Weights of a small GPT-style language model, trained from scratch on English Wikipedia.
Size: 8 layers, width 256, MLP 704 SwiGLU.
Architecture: rotary positions, no biases in attention or MLP.
Each number is 200 + 40 x the weight over its row's rms, rounded and kept within 0 to 999. Layers, rows and columns count from 0. The size before them is the row's rms in percent of the matrix's.

# layer 5 attention key, 256x256, rms 0.0637, rows 12-31, columns 0-127
083,213,129,238,107,143,220,206,259,259,289,243,198,187,219,160,224,239,209,209,254,127,205,184,204,187,189,227,255,292,164,221,185,240,198,206,157,205,236,211,199,126,159,198,109,272,268,225,259,220,169,233,258,122,198,103,223,191,214,234,205,234,224,165,195,182,162,170,287,219,220,229,156,214,199,201,183,214,216,166,191,217,140,186,134,191,134,249,172,133,255,150,157,255,226,238,234,190,210,221,165,243,166,152,201,145,139,217,132,164,143,193,183,212,187,167,142,264,194,267,147,203,218,241,192,209,174,121,187
093,164,154,175,219,129,242,206,216,248,249,203,198,170,198,159,209,203,193,193,261,208,183,192,188,136,170,190,312,221,145,157,201,213,156,203,176,217,244,161,256,145,170,155,226,220,284,205,217,212,178,216,154,131,177,131,204,191,180,106,228,180,219,212,230,188,148,182,172,167,223,136,194,159,303,236,164,238,199,143,198,142,194,182,218,191,162,253,201,224,177,187,196,229,219,216,170,193,248,204,231,170,276,201,162,237,131,215,189,186,211,186,178,180,194,157,158,100,246,260,182,208,176,244,197,233,109,170,217
092,148,200,186,209,224,208,204,138,181,220,173,234,184,193,245,200,180,209,283,148,239,167,213,170,175,191,172,257,198,150,241,177,176,211,278,212,211,194,243,242,132,221,177,280,171,204,202,181,162,194,198,276,169,227,227,157,221,168,184,175,169,252,176,167,206,299,173,215,201,170,250,166,204,209,203,210,230,226,160,94,165,232,214,184,158,230,283,238,210,254,159,160,146,269,217,146,195,200,240,298,258,185,199,296,172,141,274,184,281,232,204,253,214,160,188,160,167,160,222,225,137,108,173,168,137,192,230,251
092,143,142,211,171,206,182,253,224,160,194,201,204,207,149,200,183,233,199,183,194,197,172,190,279,154,212,195,236,185,180,266,189,189,200,238,205,244,197,232,253,161,225,149,186,214,187,224,132,224,171,229,252,207,260,195,212,199,170,244,207,233,194,169,202,209,257,193,182,177,175,204,210,233,246,188,209,142,241,191,187,194,135,196,155,262,228,284,114,216,242,191,192,177,211,222,179,250,231,138,179,125,160,196,234,220,234,191,141,235,200,182,230,178,235,128,291,193,166,218,247,212,193,223,235,208,193,162,149
081,171,195,195,197,225,174,184,219,174,252,172,219,141,186,107,181,278,264,244,206,212,132,186,151,255,195,172,201,213,230,178,74,222,268,290,154,175,216,166,239,119,146,215,172,225,241,249,116,236,200,181,198,214,186,226,142,155,144,199,249,223,222,191,144,201,203,236,198,185,222,189,301,190,225,176,232,174,200,175,153,221,227,259,168,185,225,202,120,150,148,144,189,242,187,190,226,196,146,186,192,116,157,203,189,196,228,202,191,205,133,186,243,173,194,204,133,256,186,209,208,181,208,213,233,160,321,175,200
088,215,326,166,239,224,162,188,199,205,202,199,152,189,169,161,271,239,216,136,175,233,241,287,170,194,150,234,269,192,210,197,205,212,182,147,200,280,160,264,177,159,163,224,182,182,206,195,197,218,250,203,130,144,222,225,337,168,245,226,260,190,174,157,201,205,196,165,169,208,193,150,272,181,133,214,219,237,196,239,151,118,236,244,200,301,137,270,205,197,199,206,271,118,157,194,189,165,268,207,187,208,248,142,220,262,240,222,140,214,205,147,165,251,213,153,234,117,154,272,184,242,264,175,140,191,237,146,196
084,209,203,183,178,183,158,186,125,157,175,203,185,250,234,217,294,170,175,198,129,213,193,229,223,234,156,194,170,202,177,187,267,177,143,216,245,278,258,256,210,221,248,253,237,191,156,212,259,243,209,171,175,171,191,237,220,177,251,256,214,148,209,181,228,208,178,177,211,186,164,169,221,235,161,148,191,157,146,289,230,141,256,218,180,204,193,148,201,251,195,195,265,157,157,166,195,194,199,173,265,201,161,166,195,210,232,209,182,202,279,253,144,198,226,208,252,165,166,167,165,189,206,157,140,187,201,138,240
060,148,215,215,272,226,273,233,158,200,165,166,172,164,160,205,131,129,204,211,220,236,206,194,114,122,225,240,196,192,219,185,181,210,278,162,213,161,209,223,126,208,189,132,231,171,177,201,140,146,263,170,226,206,193,135,188,213,243,155,227,182,214,217,181,196,226,206,145,201,246,172,265,205,178,253,163,192,209,184,132,265,146,175,216,180,234,230,169,217,205,220,195,133,223,188,194,259,226,211,194,227,190,252,213,181,212,239,214,212,148,209,291,183,152,169,216,219,186,145,210,262,142,209,199,192,117,219,220
125,162,141,237,181,239,210,266,211,218,255,185,246,103,193,194,123,254,257,214,248,199,230,197,244,227,192,215,187,200,229,172,188,214,234,230,217,167,182,195,235,211,128,118,171,199,271,148,126,190,178,241,241,238,220,128,182,249,214,157,226,203,154,272,236,180,217,220,217,157,199,217,227,165,258,210,210,188,241,146,223,226,177,217,172,201,213,212,278,151,237,162,161,242,195,217,172,211,189,209,186,181,245,146,147,212,201,224,180,213,125,150,209,188,239,156,152,229,199,193,240,220,197,244,218,233,223,198,192
072,161,119,209,182,165,117,164,220,134,199,191,223,213,174,215,211,202,206,125,190,151,215,230,149,216,241,161,220,204,216,321,200,167,219,271,184,181,220,259,218,213,162,209,192,256,209,156,231,205,212,239,250,253,235,177,268,213,174,244,181,222,203,135,183,225,191,112,237,229,134,237,239,171,224,187,222,156,220,231,256,154,206,150,273,195,195,154,203,193,262,170,216,146,219,194,240,87,222,218,249,161,136,172,233,229,202,185,207,202,206,213,167,230,213,183,173,191,166,184,194,125,208,194,224,151,169,144,250
260,176,215,211,162,163,172,145,198,164,172,241,158,275,240,243,255,153,148,196,182,191,188,180,149,206,238,211,191,211,152,224,250,177,122,150,169,212,228,225,207,221,273,281,214,216,189,251,268,175,224,176,162,208,154,262,226,214,179,257,179,165,276,148,151,191,181,186,171,218,170,187,149,217,137,193,158,223,157,282,179,161,232,162,172,206,200,175,162,234,228,229,208,172,203,202,193,174,176,142,238,210,162,218,239,178,217,185,210,203,331,232,176,186,205,258,225,180,210,175,176,177,206,221,158,186,157,196,205
093,155,175,206,111,219,172,206,130,172,200,264,210,250,247,176,190,226,204,283,281,188,257,169,226,231,211,224,121,225,209,229,142,259,178,178,186,176,250,192,218,227,192,243,154,235,209,167,249,205,134,228,222,193,182,234,173,174,133,228,224,198,210,182,186,170,144,133,191,180,227,173,211,225,165,196,259,199,152,222,244,264,144,237,188,184,175,159,279,191,250,180,178,149,242,198,244,193,160,221,164,205,113,127,229,132,271,231,184,224,207,235,213,163,222,260,233,264,210,108,132,212,286,191,201,293,173,156,279
087,270,203,167,145,288,155,130,172,224,189,158,224,230,242,237,188,205,160,235,177,194,235,188,174,143,178,161,235,242,217,209,154,172,142,140,157,193,237,222,193,232,183,165,201,232,205,237,141,190,207,213,154,101,185,161,240,216,207,254,200,212,198,195,157,223,156,179,310,187,168,263,208,217,175,228,248,191,194,235,186,147,188,135,154,245,213,202,135,198,179,236,222,214,154,240,195,156,241,246,246,302,207,244,134,201,175,218,145,191,208,189,255,226,151,104,179,261,92,195,219,171,100,194,182,151,248,255,127
089,222,170,197,207,228,211,134,127,231,209,198,173,124,223,234,191,125,161,193,119,236,180,207,158,187,192,196,226,243,196,217,265,180,295,240,222,220,194,173,234,151,142,163,116,197,186,220,205,178,205,185,212,205,206,196,122,213,184,192,185,259,191,222,264,241,244,257,178,118,209,180,279,216,244,214,157,199,181,228,187,234,192,247,248,195,239,298,207,223,159,191,201,162,168,243,134,178,222,222,120,175,158,247,252,184,129,171,201,245,185,217,198,220,242,172,104,202,179,249,282,167,143,249,153,201,191,124,232
085,114,252,240,180,158,197,213,130,129,291,245,219,203,157,209,201,212,202,220,221,229,224,242,208,145,168,223,147,173,225,158,226,218,188,231,224,221,260,287,215,244,265,169,263,241,162,157,201,184,158,134,231,276,181,169,123,207,266,280,166,246,212,158,251,200,174,200,112,162,201,196,166,147,192,156,157,201,189,214,231,142,231,217,203,213,207,153,191,174,275,233,253,216,255,202,210,214,220,192,174,229,211,251,171,183,204,174,227,211,176,193,245,194,138,277,329,272,221,172,154,269,157,218,201,128,138,211,164
090,131,151,218,118,224,156,181,238,236,179,96,196,198,202,263,239,196,268,186,201,174,229,183,195,245,142,174,204,156,237,243,216,181,116,156,201,190,154,171,199,182,238,147,192,242,194,217,199,181,207,171,203,213,250,152,223,186,175,208,189,156,232,185,253,204,250,173,187,213,186,177,180,156,294,205,199,147,193,146,293,208,342,177,194,218,225,250,260,239,206,167,190,198,179,178,228,279,203,158,166,159,228,167,223,209,210,316,210,217,215,206,173,193,301,222,216,127,202,161,243,146,189,270,269,227,127,121,197
085,213,251,101,264,197,205,286,203,242,107,223,182,152,230,193,190,263,205,222,200,175,181,176,195,216,175,191,168,145,186,205,282,170,162,193,261,180,189,245,188,196,161,166,244,131,242,201,198,201,176,196,175,171,241,247,244,236,264,215,177,168,173,205,159,166,203,117,180,138,243,225,253,218,199,239,174,217,249,221,181,161,156,213,135,172,216,230,236,242,237,167,162,123,216,209,199,230,157,205,195,179,233,204,208,234,260,164,128,183,226,193,206,207,160,183,250,180,200,193,188,165,208,164,199,255,223,227,245
094,189,175,202,252,240,205,217,128,266,239,277,117,165,239,236,176,230,227,157,163,237,144,257,260,231,229,227,194,216,145,255,169,220,202,192,229,228,226,207,193,166,155,188,156,212,174,143,195,104,194,259,181,194,198,181,177,252,168,128,148,236,235,277,198,224,192,219,187,204,271,205,151,258,209,251,207,232,150,158,229,248,278,158,191,120,221,260,184,228,183,221,200,292,237,228,182,211,146,288,179,173,235,185,202,207,206,240,166,175,225,229,169,246,243,199,209,198,265,229,223,197,229,203,204,264,214,163,201
082,177,191,195,183,211,214,157,211,206,179,184,182,97,152,192,184,169,207,319,247,163,160,284,179,224,217,212,238,173,166,244,273,207,237,231,173,203,191,194,221,191,239,153,217,152,222,169,181,187,187,194,179,248,187,156,110,200,146,206,253,195,205,204,209,230,232,131,159,181,145,206,317,173,244,238,186,146,159,230,241,121,183,192,235,274,171,205,168,252,189,221,219,185,217,152,237,191,241,114,235,241,93,201,192,292,253,138,192,194,195,185,211,148,142,165,236,193,187,194,209,183,244,161,157,99,236,231,243
090,217,236,252,261,172,229,173,159,209,148,284,211,272,255,95,222,190,132,218,225,116,145,216,187,159,167,199,155,197,222,163,206,228,180,76,168,166,228,208,252,269,199,235,229,247,241,196,156,230,152,133,132,210,229,197,231,170,185,199,168,207,221,208,234,211,126,255,199,222,247,135,178,219,256,145,197,260,228,205,244,208,128,264,216,269,140,211,191,167,231,226,196,237,252,233,130,215,169,245,168,217,310,231,150,179,189,198,227,185,202,229,153,211,205,254,100,270,201,159,166,242,192,186,266,231,98,196,164
# layer 5 attention query, 256x256, rms 0.0624, rows 13-31, columns 0-127
096,216,132,213,198,216,210,105,210,264,228,214,167,158,196,203,232,263,146,267,210,175,272,234,235,229,131,197,240,200,272,205,224,280,260,253,214,196,110,206,231,270,189,211,163,237,207,132,219,186,169,190,244,233,208,179,149,216,154,285,106,264,220,232,131,212,166,198,250,173,223,272,153,190,201,163,220,273,169,251,232,272,176,240,241,156,172,199,193,165,175,247,192,138,129,213,223,199,230,210,192,225,139,172,225,148,170,197,230,161,224,200,247,207,155,143,200,256,229,205,172,205,239,180,225,229,252,169,246
096,123,272,244,142,191,140,225,259,209,169,190,228,260,139,113,179,271,145,187,240,243,226,180,171,207,229,225,169,191,172,267,217,273,157,121,196,207,220,213,201,263,181,254,206,209,246,165,244,243,156,212,202,265,178,179,263,217,219,204,172,235,164,210,220,176,200,235,181,197,255,237,240,178,160,205,179,196,185,208,184,261,257,193,277,185,118,229,242,207,146,242,153,174,175,154,264,262,255,217,198,244,197,179,140,129,231,201,196,197,218,221,173,199,262,226,209,256,298,219,155,217,209,160,287,240,220,180,140
092,263,189,186,201,141,146,162,197,225,144,216,163,199,241,204,193,195,182,226,211,203,170,222,227,249,173,214,239,207,222,214,192,228,189,225,277,157,289,149,207,221,249,226,169,148,204,117,301,207,198,237,173,197,242,184,121,268,221,185,165,222,144,200,208,219,204,136,220,231,212,144,159,210,202,166,169,210,224,242,260,248,143,218,227,123,171,151,168,187,220,133,117,178,232,193,266,177,231,192,196,234,216,239,194,166,207,163,243,175,194,205,145,206,168,239,167,254,157,184,160,117,188,172,122,270,192,193,233
082,196,137,110,187,218,155,186,183,217,169,236,210,176,204,227,237,207,108,150,166,220,203,166,187,205,219,229,195,249,203,199,213,251,226,182,134,236,232,214,208,124,175,237,250,238,192,200,209,114,218,197,163,153,191,202,177,190,191,197,156,231,228,187,178,188,199,129,188,169,197,182,265,213,113,211,280,264,214,219,208,221,166,91,153,223,233,193,240,227,213,289,328,220,167,126,181,149,254,229,178,210,227,212,275,208,179,167,187,203,183,252,160,156,212,166,177,98,199,235,206,208,185,218,104,181,159,242,170
094,143,224,181,184,164,205,153,162,180,170,222,235,203,263,290,241,126,156,184,218,205,191,179,176,175,274,176,136,145,174,169,298,206,142,203,183,207,166,229,165,235,230,234,203,253,165,240,211,141,189,157,214,236,190,262,114,256,219,217,161,184,254,126,189,164,164,197,192,181,154,199,171,219,203,201,159,237,180,271,196,183,151,136,157,147,208,169,178,226,263,202,183,158,171,168,166,206,152,179,242,243,143,200,249,150,227,177,222,236,226,276,134,165,180,260,263,167,235,104,215,202,136,173,171,213,171,223,262
105,175,245,185,185,143,133,176,167,184,225,209,210,196,238,254,168,188,220,145,235,211,238,192,186,202,289,119,235,172,194,173,240,216,156,156,218,185,189,184,168,271,196,239,181,258,184,204,217,148,221,197,238,244,185,271,99,283,173,239,185,186,224,177,189,167,231,259,155,237,199,209,183,157,167,229,175,253,160,223,142,199,109,186,215,120,188,189,165,223,244,224,129,160,198,234,201,201,169,146,167,205,146,238,230,170,174,147,149,221,232,302,188,157,171,219,176,225,269,177,174,120,217,232,230,238,164,225,231
080,323,147,193,209,174,170,180,262,242,235,219,202,196,169,190,183,217,221,171,158,160,200,196,200,201,128,207,216,217,168,284,162,161,216,244,185,174,243,227,266,94,240,195,237,95,235,166,207,246,244,214,159,205,251,89,227,109,180,163,213,220,158,190,229,236,202,134,191,223,223,212,158,210,269,148,264,167,227,178,267,275,185,241,190,242,171,191,233,197,177,221,200,247,214,176,223,144,165,255,225,136,196,187,163,245,227,229,210,125,133,163,236,175,187,174,193,222,175,257,244,236,175,208,184,145,207,190,188
066,260,359,156,264,211,216,219,148,206,188,183,172,192,166,118,227,177,265,193,197,256,229,221,182,190,176,215,158,177,238,245,109,221,297,145,242,214,226,166,159,172,159,201,176,206,174,189,171,187,201,256,249,147,220,257,232,215,248,124,207,229,154,193,201,161,225,199,249,192,201,169,205,180,162,220,203,198,205,158,161,174,253,215,239,306,225,210,210,174,183,145,218,222,126,225,215,229,247,230,146,162,294,250,220,244,177,198,237,193,98,202,154,261,158,178,128,168,184,303,218,200,194,202,239,174,186,260,165
085,221,206,188,156,208,249,245,241,231,141,254,258,177,204,163,197,145,220,163,168,217,184,229,236,246,186,127,250,121,237,188,227,184,188,183,208,181,193,190,206,295,231,258,250,205,260,149,255,219,198,204,191,250,159,167,177,165,165,248,234,252,203,187,227,234,253,230,195,202,231,196,216,162,174,196,237,211,241,204,196,172,140,149,261,124,189,210,177,158,206,219,155,202,221,193,214,275,239,171,160,217,183,261,194,219,184,183,235,143,252,185,186,176,144,233,250,266,255,186,159,217,134,132,179,152,114,206,235
054,193,130,216,155,206,176,173,238,170,169,216,223,142,190,220,174,255,142,197,261,170,155,189,194,151,169,205,186,210,214,196,204,204,134,146,144,164,252,264,200,182,255,248,223,211,183,166,251,190,167,143,168,240,186,219,227,143,204,208,235,231,199,234,247,208,260,212,112,230,229,242,170,274,259,186,217,277,223,219,298,259,112,181,169,193,202,290,139,264,162,311,229,263,225,233,206,236,272,204,244,195,276,126,172,105,226,225,180,200,247,184,162,187,239,191,207,186,173,199,193,221,248,178,182,220,216,123,170
097,234,265,197,227,190,273,214,227,196,248,173,209,148,142,239,210,165,160,151,171,272,162,202,208,220,205,213,189,147,201,226,150,130,273,207,167,220,133,267,198,94,168,147,225,185,197,216,170,241,222,145,193,157,203,224,196,203,195,240,231,206,188,128,228,238,258,264,215,214,125,170,234,131,182,223,212,151,171,218,140,182,248,138,165,154,248,62,229,230,173,189,262,211,224,199,188,196,182,258,267,257,173,180,150,174,285,238,278,189,173,210,123,158,181,173,185,240,72,225,200,185,150,196,215,140,205,200,242
091,154,219,170,194,233,161,178,249,122,170,193,232,168,146,154,177,214,211,159,275,238,176,215,178,222,198,239,303,150,243,178,253,165,153,137,209,198,256,161,245,210,248,241,214,189,242,168,264,213,195,186,198,207,223,208,196,158,153,220,217,214,181,172,188,169,263,226,124,191,170,153,194,253,259,181,232,271,221,229,250,137,216,184,203,261,200,262,177,298,102,209,181,145,184,230,216,249,213,104,266,147,322,145,209,132,186,161,222,167,219,159,231,240,264,184,255,211,243,192,172,184,215,171,180,195,148,240,207
093,246,200,164,179,172,135,255,238,213,186,174,279,237,168,211,241,158,299,238,246,214,161,262,169,122,197,182,162,171,221,193,173,161,128,167,227,145,288,178,220,208,258,238,228,146,257,236,256,185,208,310,220,226,229,191,300,189,212,184,249,163,216,239,103,208,181,206,161,203,182,216,137,248,184,182,200,225,203,108,216,177,230,163,181,298,244,202,223,205,201,180,186,262,234,138,199,276,198,221,201,247,205,173,174,220,199,219,185,135,195,151,169,269,184,237,207,139,181,149,162,156,252,261,170,200,173,190,173
090,298,109,192,216,130,188,153,231,179,185,192,210,142,271,205,219,205,262,137,234,136,233,176,213,223,214,219,222,156,189,208,86,192,179,166,190,177,149,183,186,167,205,141,184,185,243,296,186,120,223,210,107,159,208,263,191,231,189,154,136,179,186,243,168,171,203,212,200,232,204,220,172,228,223,213,114,136,191,178,174,273,171,248,192,116,274,216,164,233,149,131,174,191,139,221,203,209,195,226,171,199,196,161,215,227,161,251,154,262,189,271,222,182,150,202,187,161,150,229,259,180,208,173,173,238,241,229,246
095,311,125,168,182,216,182,223,217,249,166,301,215,157,185,85,218,115,172,219,183,213,229,188,156,139,188,187,137,174,195,216,182,211,185,160,176,234,221,175,222,226,191,220,230,169,224,199,221,205,182,179,272,207,171,141,201,153,211,166,245,238,161,267,268,231,219,263,168,153,197,233,216,135,159,220,151,259,221,189,147,225,137,206,196,225,175,170,242,190,231,181,251,180,200,180,227,174,200,233,233,137,96,240,164,270,160,200,227,171,213,157,200,149,189,222,199,172,200,182,211,181,208,202,163,217,223,213,330
089,184,289,233,216,215,244,202,246,189,209,183,205,220,186,186,175,173,190,166,244,191,264,233,225,201,192,118,227,227,79,227,194,220,198,181,193,202,167,223,155,211,186,205,170,256,171,200,211,231,245,242,203,215,220,250,142,252,196,212,227,235,172,209,192,185,247,217,214,236,175,232,209,177,149,195,207,193,172,198,195,220,213,222,174,192,174,148,189,141,248,261,189,257,218,174,173,178,196,236,216,200,188,234,259,168,217,184,238,213,214,267,210,232,229,163,164,288,177,280,191,249,225,196,242,158,233,223,168
100,133,176,193,193,155,176,205,188,176,132,153,278,220,195,174,231,231,253,185,155,206,200,166,187,194,160,232,154,198,221,202,224,148,215,199,205,197,256,222,175,190,191,257,205,229,186,247,234,248,206,163,208,189,210,228,236,207,242,211,237,150,163,188,204,235,230,227,191,225,164,261,198,191,176,153,187,105,229,171,209,175,269,190,151,232,282,204,207,141,204,179,222,258,280,105,202,210,239,225,220,218,165,175,161,172,232,191,182,288,173,168,187,201,206,227,200,99,93,221,254,311,228,285,125,204,170,201,113
082,244,196,265,246,134,274,198,151,154,158,201,223,258,197,165,219,228,218,226,158,260,231,190,179,244,235,137,176,184,208,177,239,150,214,162,208,207,206,173,181,263,227,222,184,163,200,189,222,208,228,260,229,174,205,191,227,160,186,187,206,231,203,69,194,221,136,183,201,204,238,224,168,136,126,148,165,170,112,217,249,296,225,208,175,177,169,262,194,134,257,174,118,217,184,233,200,212,120,257,189,168,247,279,217,154,177,163,246,249,226,187,194,187,139,264,191,187,288,194,197,170,171,221,210,269,164,186,191
092,261,138,217,136,192,219,187,198,180,244,227,129,135,204,262,222,252,215,193,163,258,202,114,214,233,218,196,166,278,180,179,127,223,222,199,181,224,149,224,149,146,170,211,166,205,193,241,246,170,169,258,185,163,147,262,152,189,161,191,242,235,172,209,150,171,127,139,232,202,147,176,130,199,201,176,169,181,177,180,219,211,198,215,197,118,316,213,258,177,238,201,219,186,232,231,223,188,242,211,228,221,176,163,253,224,180,209,140,210,189,140,252,232,188,157,198,203,271,181,246,218,264,234,223,252,231,276,199
# layer 5 attention value, 256x256, rms 0.0573, rows 0-7, columns 0-127
090,243,202,241,234,207,300,181,233,203,248,158,242,234,97,235,262,179,125,245,188,323,177,253,134,207,179,216,169,175,155,273,147,224,196,200,190,296,178,264,205,199,178,174,210,210,215,156,168,265,172,205,248,235,188,152,168,147,279,192,143,234,171,153,255,237,165,247,148,118,150,180,218,210,161,167,177,266,201,210,198,178,261,209,183,242,237,235,239,184,209,213,248,146,151,240,207,199,199,251,139,208,246,180,215,213,208,180,250,129,186,190,190,204,217,193,233,184,181,183,212,222,214,263,245,218,169,179,140
090,233,227,210,171,220,186,189,173,195,160,124,265,147,243,185,159,161,238,210,181,203,156,211,189,191,170,213,180,181,185,141,157,168,196,236,224,164,189,156,204,208,153,168,201,188,239,282,166,183,222,120,162,253,214,169,215,187,117,185,312,167,249,143,207,209,163,246,129,192,236,168,197,184,205,222,179,196,185,181,153,222,226,202,205,110,187,220,191,274,176,179,192,211,229,221,124,284,187,280,113,159,288,262,196,165,193,206,133,161,218,195,216,234,186,232,244,156,173,228,153,122,114,171,138,223,189,173,253
080,208,202,193,225,142,222,110,166,172,160,150,172,240,200,142,173,228,166,197,245,276,198,257,198,153,222,263,262,269,199,175,228,95,209,178,175,219,248,189,243,154,230,181,179,234,222,160,176,229,192,160,184,201,205,217,214,155,194,199,179,245,198,103,215,154,210,165,164,190,167,154,238,267,160,216,266,151,212,211,221,206,213,192,177,158,223,175,188,103,198,172,162,210,149,236,256,162,156,208,249,139,144,182,192,244,281,168,191,275,199,248,238,216,226,221,326,201,234,221,243,332,204,143,168,232,179,228,171
088,92,142,233,197,250,202,221,223,187,224,191,223,162,197,244,205,235,215,130,219,183,204,128,249,209,220,210,138,229,178,228,305,271,214,240,192,170,193,144,262,262,199,222,234,238,234,260,222,167,216,217,262,209,200,233,208,243,246,219,197,205,140,243,254,212,214,132,196,148,253,189,198,169,202,175,130,190,276,208,241,211,221,187,186,187,147,184,196,150,166,210,237,238,262,185,241,284,148,151,174,197,288,215,211,175,225,190,169,218,196,164,201,231,262,186,185,275,211,79,170,233,218,279,231,190,197,181,210
093,141,180,226,211,209,133,273,263,256,192,227,228,188,151,225,156,266,216,236,193,214,220,196,211,219,254,167,228,153,157,204,294,134,207,221,193,186,172,166,190,238,207,207,190,249,219,134,192,185,216,196,225,187,133,209,117,221,103,248,164,246,184,239,250,203,267,146,275,196,246,192,205,219,212,261,170,133,145,227,184,256,169,191,182,134,138,208,171,205,168,167,136,207,203,203,248,203,188,176,160,180,150,269,219,200,186,209,165,158,218,216,220,209,174,175,208,264,304,234,264,101,177,255,248,155,230,229,213
080,198,154,201,199,309,178,228,171,226,206,171,174,254,160,189,177,198,211,264,264,235,179,197,178,151,208,103,168,236,163,193,166,280,155,243,167,203,233,176,275,194,273,173,147,250,229,169,245,199,91,220,259,263,189,140,183,183,169,136,177,225,177,243,159,157,199,205,207,217,188,256,245,252,223,202,188,201,204,202,204,161,247,208,133,302,194,210,293,211,219,237,184,175,222,223,203,245,189,136,181,167,154,181,152,137,182,180,125,226,207,176,218,202,184,217,194,239,235,196,169,162,136,256,245,189,117,200,217
083,241,207,145,231,236,104,204,197,275,222,218,158,206,174,194,215,237,246,157,235,203,168,154,224,165,214,168,224,157,173,145,196,221,205,232,154,208,149,251,152,167,221,248,221,239,220,183,199,197,239,175,203,109,197,230,238,226,272,202,239,179,154,255,245,235,178,101,234,181,203,251,242,160,195,185,139,202,269,171,157,191,130,257,251,197,163,216,204,195,121,192,251,202,200,135,195,204,269,163,227,202,192,169,186,218,169,163,217,165,146,241,199,220,214,124,183,242,225,174,206,157,156,282,189,153,207,219,232
091,262,186,240,204,223,241,180,209,166,199,226,235,207,173,189,233,159,165,206,224,250,235,198,163,259,177,224,183,301,201,180,153,164,178,153,245,235,254,232,225,181,192,225,238,182,133,185,199,207,211,272,156,145,179,153,224,199,290,248,116,177,200,160,237,185,206,232,232,247,228,235,165,203,201,196,190,259,177,177,186,213,191,183,165,253,200,251,199,203,232,267,188,179,125,230,216,179,327,195,283,209,214,199,170,225,198,210,173,161,196,193,207,205,229,225,167,171,121,181,239,209,220,235,196,274,94,274,194
# layer 5 attention output (transposed), 256x256, rms 0.053, rows 0-7, columns 0-127
100,179,246,221,204,260,246,231,188,218,255,104,223,180,203,196,189,168,167,139,169,189,213,218,124,160,172,246,229,273,229,169,219,184,191,183,202,225,171,263,172,143,217,167,193,185,140,121,190,200,215,266,259,219,195,167,113,257,209,195,243,187,209,206,126,204,186,192,158,157,251,67,195,182,157,158,225,185,228,182,97,175,163,236,241,220,170,147,285,171,199,102,276,256,150,196,181,205,172,248,246,157,190,160,247,247,190,233,165,186,101,224,269,165,207,167,193,239,195,205,188,157,183,238,223,190,165,228,179
097,186,159,291,144,192,242,153,182,243,155,235,238,210,191,170,227,249,218,288,150,106,167,162,241,191,200,186,188,196,162,165,214,230,119,196,204,91,180,264,233,166,240,131,214,188,243,165,229,186,235,161,146,284,217,175,174,181,258,221,209,191,215,240,227,224,206,212,217,199,162,268,199,248,166,278,206,258,233,237,199,189,167,188,205,201,277,208,176,163,128,189,210,172,271,186,250,189,163,217,265,247,207,229,261,179,172,234,273,200,327,164,154,189,189,185,304,195,188,153,260,183,188,177,191,163,233,209,147
086,207,203,260,264,175,176,172,218,199,192,180,209,150,170,272,129,158,160,196,188,183,192,222,174,238,244,247,207,171,214,247,167,124,262,163,244,109,225,186,184,153,298,146,231,202,192,159,218,171,215,202,172,200,148,213,254,201,206,258,202,156,237,196,156,217,162,232,234,181,151,309,177,163,170,156,182,233,123,112,237,179,205,188,178,159,209,203,128,182,214,231,243,171,273,257,207,251,184,191,190,222,174,245,277,223,194,227,261,263,174,175,148,208,219,147,209,144,176,197,187,225,193,129,252,214,126,240,227
090,177,184,165,154,138,231,180,224,179,256,191,242,201,208,178,247,213,116,197,239,247,208,227,277,138,177,167,202,188,176,197,213,224,227,200,155,267,149,232,172,221,207,258,229,193,211,244,155,259,231,232,280,197,233,134,184,148,168,126,230,217,191,201,276,129,205,151,129,241,256,145,170,278,193,251,161,169,211,202,180,204,134,176,211,150,161,236,207,219,202,124,201,230,138,204,152,188,201,235,186,95,250,196,130,199,228,149,164,221,140,206,192,272,163,243,164,188,183,269,211,219,232,202,163,212,211,161,241
099,241,124,226,170,172,197,218,213,157,204,199,96,167,182,196,226,266,155,217,248,163,136,183,190,236,197,170,272,170,240,153,237,196,157,253,165,118,202,163,212,224,179,269,190,168,219,202,175,173,197,210,132,230,224,236,255,146,210,222,168,180,131,226,226,272,228,177,167,186,177,237,227,296,249,250,211,233,187,246,202,224,99,227,196,178,201,227,127,274,229,213,195,282,198,170,211,156,244,190,210,248,206,171,152,181,199,189,166,169,211,227,219,196,159,218,153,170,230,183,202,176,220,146,194,183,267,151,218
088,240,224,192,193,198,230,171,228,199,215,187,113,211,195,169,212,233,208,127,215,167,207,211,240,222,202,219,289,212,240,275,237,223,168,212,212,244,170,187,248,226,237,263,191,213,228,222,241,247,205,246,312,233,236,265,182,224,191,234,173,246,212,200,207,212,117,263,168,199,183,158,164,208,212,177,220,159,236,197,120,214,183,201,265,170,147,204,251,185,164,174,220,260,244,196,241,169,276,175,238,190,236,200,153,237,185,204,245,154,186,157,238,177,169,153,145,197,243,198,217,127,170,225,154,233,245,140,227
095,257,239,155,201,200,196,236,223,166,218,159,239,237,183,179,147,185,175,228,195,246,164,153,171,189,189,174,180,170,216,165,212,194,191,206,193,235,246,145,198,184,118,274,176,212,223,269,125,208,221,148,191,166,168,162,266,175,215,173,194,152,152,217,189,213,260,178,242,208,197,184,164,207,206,239,163,119,212,182,209,193,258,218,186,281,196,234,206,186,155,140,230,183,170,296,183,187,242,178,156,188,279,219,151,225,205,169,193,174,119,279,195,320,207,198,119,130,205,230,190,237,289,288,196,196,262,227,183
098,239,271,78,225,224,195,253,198,193,244,151,207,231,199,203,206,181,199,187,196,220,211,196,158,175,203,220,183,230,247,241,222,178,213,114,138,304,191,244,161,169,250,177,181,184,222,225,217,244,214,226,248,211,240,148,147,273,169,172,211,206,212,205,169,188,237,150,138,214,229,99,151,135,126,208,195,153,197,204,199,148,208,191,197,178,126,142,262,189,171,259,120,185,200,243,206,237,189,220,236,166,168,177,188,237,249,196,171,187,201,140,272,199,213,276,258,253,226,216,180,172,165,208,243,254,131,200,203